python train.py --num_hidden_layers=15 --hidden_size=64 --num_attention_heads=2 --num_key_value_heads=2 --head_dim=32 --intermediate_size=192 --vocab_size=2961 --hidden_act="swiglu" --norm="rmsnorm" --norm_place="mix" --norm_eps=1e-05 --positions="rope" --rope_theta=10000.0 --rope_fraction=0.5 --qk_norm=true --attn_scale=0.264 --bias="none" --tie_word_embeddings="early" --parallel_block=false --extras=["some layers without attention", "local attention windows", "normalized values", "value embeddings", "hashed n-gram embeddings", "a smear gate", "capped logits"] --init="normal" --init_std_qkv=0.0656 --init_std_o=0.0 --init_std_up=0.0656 --init_std_down=0.0 --optimizer="adamw" --learning_rate=0.0026 --beta1=0.9 --beta2=0.98 --weight_decay=0.053 --lr_head=0.018 --max_grad_norm=0.5 --warmup_steps=244 --schedule="wsd" --decay_fraction=0.467 --decay_shape="linear" --final_lr_fraction=0.1 --batch_tokens=16384 --max_seq_len=512 --doc_mask=true --train_tokens=115700000 --max_steps=7062 --dataset="wikipedia_en"
Each number is 200 + 20 x the weight over its row's rms, rounded and kept within 0 to 999. Layers, rows and columns count from 0. The size before them is the row's rms in percent of the matrix's.

# layer 9 attention value, 64x64, rms 0.151, rows 0-50, columns 0-63
090,196,191,174,202,207,180,200,191,209,227,184,205,209,211,191,171,192,199,221,174,189,197,209,195,161,166,194,187,164,195,212,182,207,201,188,188,233,219,180,218,206,196,181,209,192,205,194,171,221,230,200,183,213,228,222,215,147,213,221,179,224,194,148,161
100,189,199,195,239,207,205,239,213,181,153,202,205,183,187,193,243,208,199,211,189,201,192,191,210,206,216,194,184,183,166,174,219,251,203,209,195,175,201,182,227,221,201,212,204,196,214,215,183,149,199,201,221,195,187,210,160,214,224,197,161,201,223,209,203
082,229,246,186,197,215,185,185,185,202,230,187,204,223,200,195,196,202,170,220,178,204,189,198,173,183,227,195,235,229,178,162,199,171,190,207,205,211,208,215,220,144,167,183,187,170,195,196,246,195,194,180,181,189,185,208,205,177,202,209,196,218,208,184,186
111,236,178,180,204,203,199,156,187,201,185,179,202,242,195,182,197,220,189,202,195,202,228,226,225,186,223,163,220,216,236,209,194,208,202,222,204,193,241,225,191,251,212,218,177,174,197,200,216,185,225,205,195,207,222,191,201,180,188,163,219,204,199,206,182
111,200,191,203,208,163,207,176,216,209,186,211,184,193,203,164,229,214,196,183,230,212,216,173,164,235,194,214,200,206,224,198,210,207,203,213,168,227,197,218,193,233,256,196,175,180,171,206,183,166,203,189,217,207,229,199,169,208,162,187,188,191,197,187,211
106,181,234,178,208,182,191,190,225,205,178,219,187,209,214,174,221,230,204,168,219,212,228,190,156,182,219,192,178,204,240,193,214,213,211,222,186,230,216,212,175,255,183,205,232,218,195,231,188,193,216,202,194,199,198,186,177,188,206,208,195,168,194,209,217
095,188,197,195,191,188,211,202,216,216,201,209,178,180,193,233,235,213,224,181,211,208,258,194,212,211,214,220,191,252,196,216,194,220,208,227,182,196,164,204,180,195,252,192,204,160,172,195,222,185,180,217,207,184,200,200,199,211,208,203,220,223,186,223,228
089,181,198,203,200,201,195,212,228,187,242,199,168,210,217,201,210,179,198,217,175,199,239,193,229,196,235,219,198,196,180,175,233,189,201,189,188,195,176,208,221,146,198,181,216,169,186,187,189,176,191,200,211,187,220,199,217,183,174,241,164,225,220,185,203
092,201,215,163,188,217,199,195,160,230,197,183,235,225,189,198,201,189,190,201,198,194,207,211,207,215,207,168,242,151,214,221,197,203,169,150,188,193,200,208,179,197,186,183,170,194,198,202,214,198,211,228,205,207,217,209,202,172,182,182,251,183,207,175,188
101,229,234,201,219,202,207,198,207,183,158,208,197,182,181,188,184,207,167,192,182,205,173,204,228,189,225,162,208,164,173,187,223,207,163,224,226,180,206,179,215,181,176,199,219,201,229,178,223,221,209,210,183,191,163,199,192,191,240,190,182,188,200,184,200
092,194,180,165,195,185,196,179,184,168,226,218,226,186,200,187,188,209,163,212,187,193,197,228,188,189,234,181,199,170,194,203,192,209,198,234,191,231,192,227,203,177,230,201,220,165,183,230,178,163,206,218,194,206,188,216,203,221,208,192,200,166,189,158,227
083,200,165,170,212,179,217,210,195,197,179,222,201,219,188,190,205,231,205,177,230,211,211,206,144,191,226,218,174,212,209,184,207,244,199,205,200,202,189,206,199,223,245,217,206,197,188,231,194,187,215,159,193,195,201,210,175,237,189,197,178,175,207,229,216
114,197,202,219,205,201,208,204,216,205,227,221,167,153,193,179,196,181,202,209,210,215,220,190,178,195,230,212,201,195,173,205,201,196,222,206,218,195,161,178,211,169,247,182,207,175,203,201,262,200,165,207,182,189,187,188,189,208,192,195,207,245,186,226,193
094,227,191,225,205,193,182,218,200,225,200,208,204,202,208,179,202,205,175,228,185,202,161,198,226,185,210,176,233,228,166,169,213,191,174,210,177,224,203,220,231,180,250,183,207,218,184,168,185,193,194,226,207,200,192,230,176,199,176,194,185,173,203,179,227
107,186,206,211,194,200,195,212,161,209,230,200,193,169,204,209,202,207,199,211,195,195,152,215,186,164,176,209,197,172,174,190,202,193,201,227,184,205,199,210,233,176,200,195,238,228,177,223,192,187,184,186,189,205,161,215,176,180,199,220,156,219,244,219,214
092,192,220,194,212,195,172,195,219,204,205,206,199,189,189,205,240,207,214,186,212,199,198,167,212,249,185,204,220,250,215,168,223,243,191,214,203,222,209,211,219,214,188,186,188,224,156,188,210,210,217,245,225,194,226,185,196,224,180,200,205,199,188,222,221
113,208,175,176,198,217,180,173,188,164,214,181,208,251,190,224,155,193,164,195,185,186,214,229,201,184,199,183,211,212,199,237,183,206,187,198,217,179,213,217,188,199,208,205,185,189,203,209,186,227,228,173,187,209,225,193,236,178,209,208,203,164,218,167,181
121,218,193,215,217,204,191,169,216,202,188,181,169,229,192,183,182,195,203,219,180,201,216,230,214,235,165,209,216,233,230,226,222,209,209,225,216,163,213,221,206,214,198,213,181,195,161,174,208,228,231,214,232,198,223,190,226,175,186,202,209,200,231,187,195
096,198,143,217,188,185,174,187,191,218,220,192,210,210,186,242,209,219,195,250,208,171,226,222,181,178,203,191,181,192,192,235,213,225,226,204,190,205,224,204,197,185,230,210,177,174,192,231,175,218,198,198,184,212,198,224,209,215,195,196,212,189,187,237,220
093,195,160,206,198,200,239,156,169,202,200,232,198,201,198,185,199,186,206,194,177,212,216,206,215,198,194,162,218,214,202,159,211,183,158,199,221,206,219,157,197,234,209,205,187,146,209,215,205,188,188,192,202,190,199,190,213,191,176,171,182,205,174,199,188
097,214,194,195,215,208,208,186,235,220,205,165,206,203,212,162,162,207,203,210,200,200,219,197,187,182,212,220,164,170,204,210,178,176,216,182,213,185,219,199,192,242,203,208,181,201,220,217,203,190,155,143,159,205,190,212,189,167,212,184,211,211,183,187,193
103,210,177,208,201,188,198,158,200,154,204,197,213,191,203,194,161,170,184,219,202,183,202,202,221,149,234,222,197,195,202,209,180,200,225,180,222,159,252,202,189,193,195,220,203,177,229,175,187,226,204,170,182,199,198,217,210,185,221,201,206,200,218,209,195
078,204,212,221,209,210,200,175,213,209,230,220,189,166,197,165,215,187,207,175,203,200,239,177,198,211,224,225,194,206,205,146,190,203,219,205,190,203,210,183,194,179,201,211,181,165,234,190,245,173,173,172,213,201,189,179,189,202,193,220,229,199,211,208,239
100,206,189,187,198,223,192,170,157,210,195,172,200,232,177,202,210,204,204,238,162,163,207,232,195,188,148,208,217,165,202,243,185,217,214,171,217,173,211,214,183,195,178,209,183,185,199,203,229,209,205,191,198,199,211,208,230,192,206,202,210,221,222,209,199
112,204,226,184,219,186,197,162,173,255,177,185,195,180,206,168,205,259,174,189,193,206,186,222,188,155,173,173,199,199,194,182,215,216,193,216,195,214,226,195,200,231,175,211,212,194,189,197,182,208,234,233,198,206,209,209,199,213,197,188,212,214,186,198,192
083,202,181,162,200,209,209,233,152,197,212,214,214,189,203,227,223,187,193,184,209,231,210,170,182,193,212,204,210,206,202,206,192,191,192,191,201,210,195,178,177,197,196,194,254,138,202,228,158,172,207,209,210,195,164,189,217,223,201,221,188,185,185,194,205
095,201,221,204,208,186,198,228,211,199,182,237,189,189,227,172,173,191,237,172,196,233,208,164,205,192,222,235,185,161,182,177,205,187,228,213,171,194,163,188,196,240,222,202,194,191,204,222,190,216,202,203,215,185,204,199,209,182,174,233,198,174,212,191,176
104,214,199,203,184,209,183,174,207,180,189,211,177,211,185,173,189,196,189,228,178,201,217,188,194,173,206,197,208,167,137,239,205,205,212,201,214,169,192,236,203,180,235,183,196,155,161,225,228,207,194,196,182,200,186,187,236,183,203,211,202,197,199,197,218
119,197,180,191,198,221,158,191,223,215,194,185,178,267,210,231,206,190,180,205,211,190,193,202,186,203,177,203,231,202,205,216,184,213,225,180,213,195,225,207,165,219,215,217,194,170,203,185,185,208,217,151,176,205,212,195,212,173,182,229,218,192,232,192,202
076,199,193,206,194,180,206,211,154,200,211,183,215,209,194,188,188,192,208,229,160,188,214,224,145,189,218,185,193,209,171,216,219,197,205,193,188,191,192,228,205,196,232,189,179,180,198,193,184,185,179,180,169,198,245,240,166,194,164,175,179,191,201,184,209
103,216,205,230,200,241,203,222,225,184,216,191,197,183,198,203,191,186,206,225,188,214,179,208,186,192,181,209,194,153,162,207,190,183,201,183,218,212,198,167,212,205,169,208,246,206,237,208,198,175,158,157,203,192,181,212,196,211,207,187,170,193,190,171,177
103,185,198,187,215,195,187,204,250,192,197,209,196,199,221,197,211,212,188,182,222,196,200,165,176,237,203,254,188,174,221,189,221,195,241,204,205,197,215,162,201,224,190,205,216,204,253,196,170,180,194,164,208,186,187,198,186,212,225,229,198,189,212,209,205
112,194,192,186,193,213,224,196,188,203,210,216,203,195,204,237,134,163,227,214,203,216,228,199,181,209,211,238,189,241,200,235,177,181,224,191,200,221,168,205,182,190,226,185,199,172,175,193,210,210,215,176,196,205,226,194,199,207,193,211,219,219,226,201,177
082,198,193,175,206,180,222,202,204,232,228,208,171,192,181,156,198,175,213,199,199,235,231,205,216,180,203,231,150,202,213,187,186,144,202,197,199,203,189,192,173,201,196,176,196,218,223,196,208,212,204,206,168,202,233,170,217,178,200,185,188,211,168,193,212
100,216,200,205,219,222,209,173,183,197,200,203,173,201,208,188,176,182,198,179,180,221,210,205,208,214,209,220,202,206,200,184,167,230,238,217,211,187,219,194,167,200,219,194,123,162,179,241,198,231,225,201,222,201,213,198,217,221,185,196,196,202,197,196,220
105,214,183,203,191,207,206,228,129,199,199,197,202,204,209,207,175,189,191,242,198,194,196,208,180,171,207,217,222,256,191,239,187,184,203,205,183,217,183,201,221,162,212,210,166,189,166,202,205,200,213,189,208,213,213,183,214,211,216,196,218,221,233,198,191
107,175,208,188,204,215,189,221,178,228,251,225,199,182,215,219,231,196,221,170,187,195,199,200,192,188,202,205,221,235,205,216,208,195,205,187,189,217,190,188,206,217,209,214,253,224,208,194,240,135,210,200,198,210,188,182,189,191,187,201,223,173,218,201,179
096,188,215,223,206,196,218,199,255,226,198,186,175,214,188,149,177,196,206,172,212,201,193,229,206,228,195,212,176,187,207,198,227,191,185,191,211,178,172,188,201,202,209,197,199,246,208,214,179,184,187,202,163,198,217,171,185,198,208,201,187,180,160,174,232
095,186,171,195,183,190,204,230,203,196,212,186,192,232,198,219,204,231,226,213,214,189,194,219,162,202,179,198,205,242,188,256,203,189,189,204,176,205,193,199,225,186,200,200,213,241,179,188,208,217,187,203,192,194,228,198,173,201,184,202,227,233,155,237,201
086,185,225,164,193,181,179,208,172,203,194,233,213,200,214,235,205,231,181,175,190,180,215,213,166,202,184,199,207,192,164,215,175,198,197,199,188,206,169,172,218,157,222,211,239,198,224,188,226,214,208,217,201,205,185,203,187,221,204,236,202,207,195,244,206
087,196,208,177,206,215,220,243,206,170,214,223,196,171,187,232,197,174,203,203,198,201,214,199,185,211,200,195,189,203,197,195,225,166,216,171,203,222,210,189,180,174,191,202,239,200,234,179,182,152,210,202,156,218,200,190,217,194,201,226,218,166,172,174,175
080,193,214,200,190,203,219,192,112,188,188,206,195,222,184,180,209,203,232,202,179,200,173,198,210,209,199,209,228,213,187,200,179,215,196,226,213,192,195,206,209,182,185,180,167,200,199,184,220,218,201,177,200,207,200,202,217,227,170,188,150,204,244,193,206
096,194,220,256,187,253,207,231,219,186,182,179,195,198,203,195,226,214,229,178,214,213,193,155,197,225,244,232,194,170,202,158,190,207,227,197,194,180,203,206,188,198,173,212,205,179,200,182,185,175,197,202,216,193,193,217,210,208,221,190,202,189,202,188,189
091,171,224,204,204,202,223,202,211,182,199,207,195,156,185,207,218,215,193,195,231,208,165,161,200,213,235,218,211,204,202,196,189,217,214,219,164,194,201,230,232,188,219,209,174,200,183,203,172,174,166,196,197,204,162,237,207,222,196,182,191,154,192,209,186
097,184,203,213,191,194,182,213,186,235,186,176,232,196,195,193,186,222,181,220,216,207,190,192,211,216,170,244,210,190,204,222,180,179,238,181,193,194,187,204,194,162,231,208,188,214,183,206,246,213,215,216,204,193,189,207,226,215,190,176,250,246,187,210,193
101,201,195,200,195,229,208,193,213,174,171,232,204,225,208,178,206,194,190,213,184,212,246,232,222,222,209,209,223,180,204,199,238,182,198,204,206,203,207,175,163,178,178,204,163,193,217,219,199,211,231,208,221,203,220,158,218,203,231,235,228,210,214,178,204
113,190,187,175,201,182,178,172,161,187,215,170,179,190,201,219,199,220,172,196,211,187,164,217,218,240,157,207,206,205,211,195,176,220,183,219,201,182,210,235,194,177,189,217,157,202,177,201,211,245,232,197,198,200,223,215,213,199,193,180,192,224,199,223,207
105,196,185,223,188,176,193,244,188,173,195,214,200,172,234,217,184,239,174,211,229,216,184,191,216,189,207,186,212,206,168,226,249,203,185,204,204,201,196,206,256,197,194,206,218,204,203,189,184,194,186,197,237,188,189,206,183,197,193,225,214,179,237,209,173
100,195,200,192,182,177,197,223,191,186,203,189,200,219,195,176,204,199,230,161,192,186,231,146,152,217,200,175,183,176,164,186,218,203,208,198,199,214,179,204,205,203,202,180,209,179,145,198,203,220,181,214,202,200,204,197,192,216,174,213,180,243,222,180,189
110,201,214,191,205,255,192,167,176,225,209,180,215,184,191,180,181,190,190,205,179,197,173,208,235,193,191,200,214,224,169,207,196,188,198,196,229,213,233,220,208,193,191,224,162,211,159,215,175,183,246,191,211,201,228,197,213,190,192,201,217,207,203,156,190
093,211,190,219,203,219,216,170,167,203,178,198,201,196,192,183,186,192,165,232,190,192,172,251,225,185,198,179,232,218,194,234,195,208,175,209,203,242,245,193,226,208,213,219,187,196,222,200,175,198,226,201,230,212,202,211,200,189,224,217,190,225,175,216,196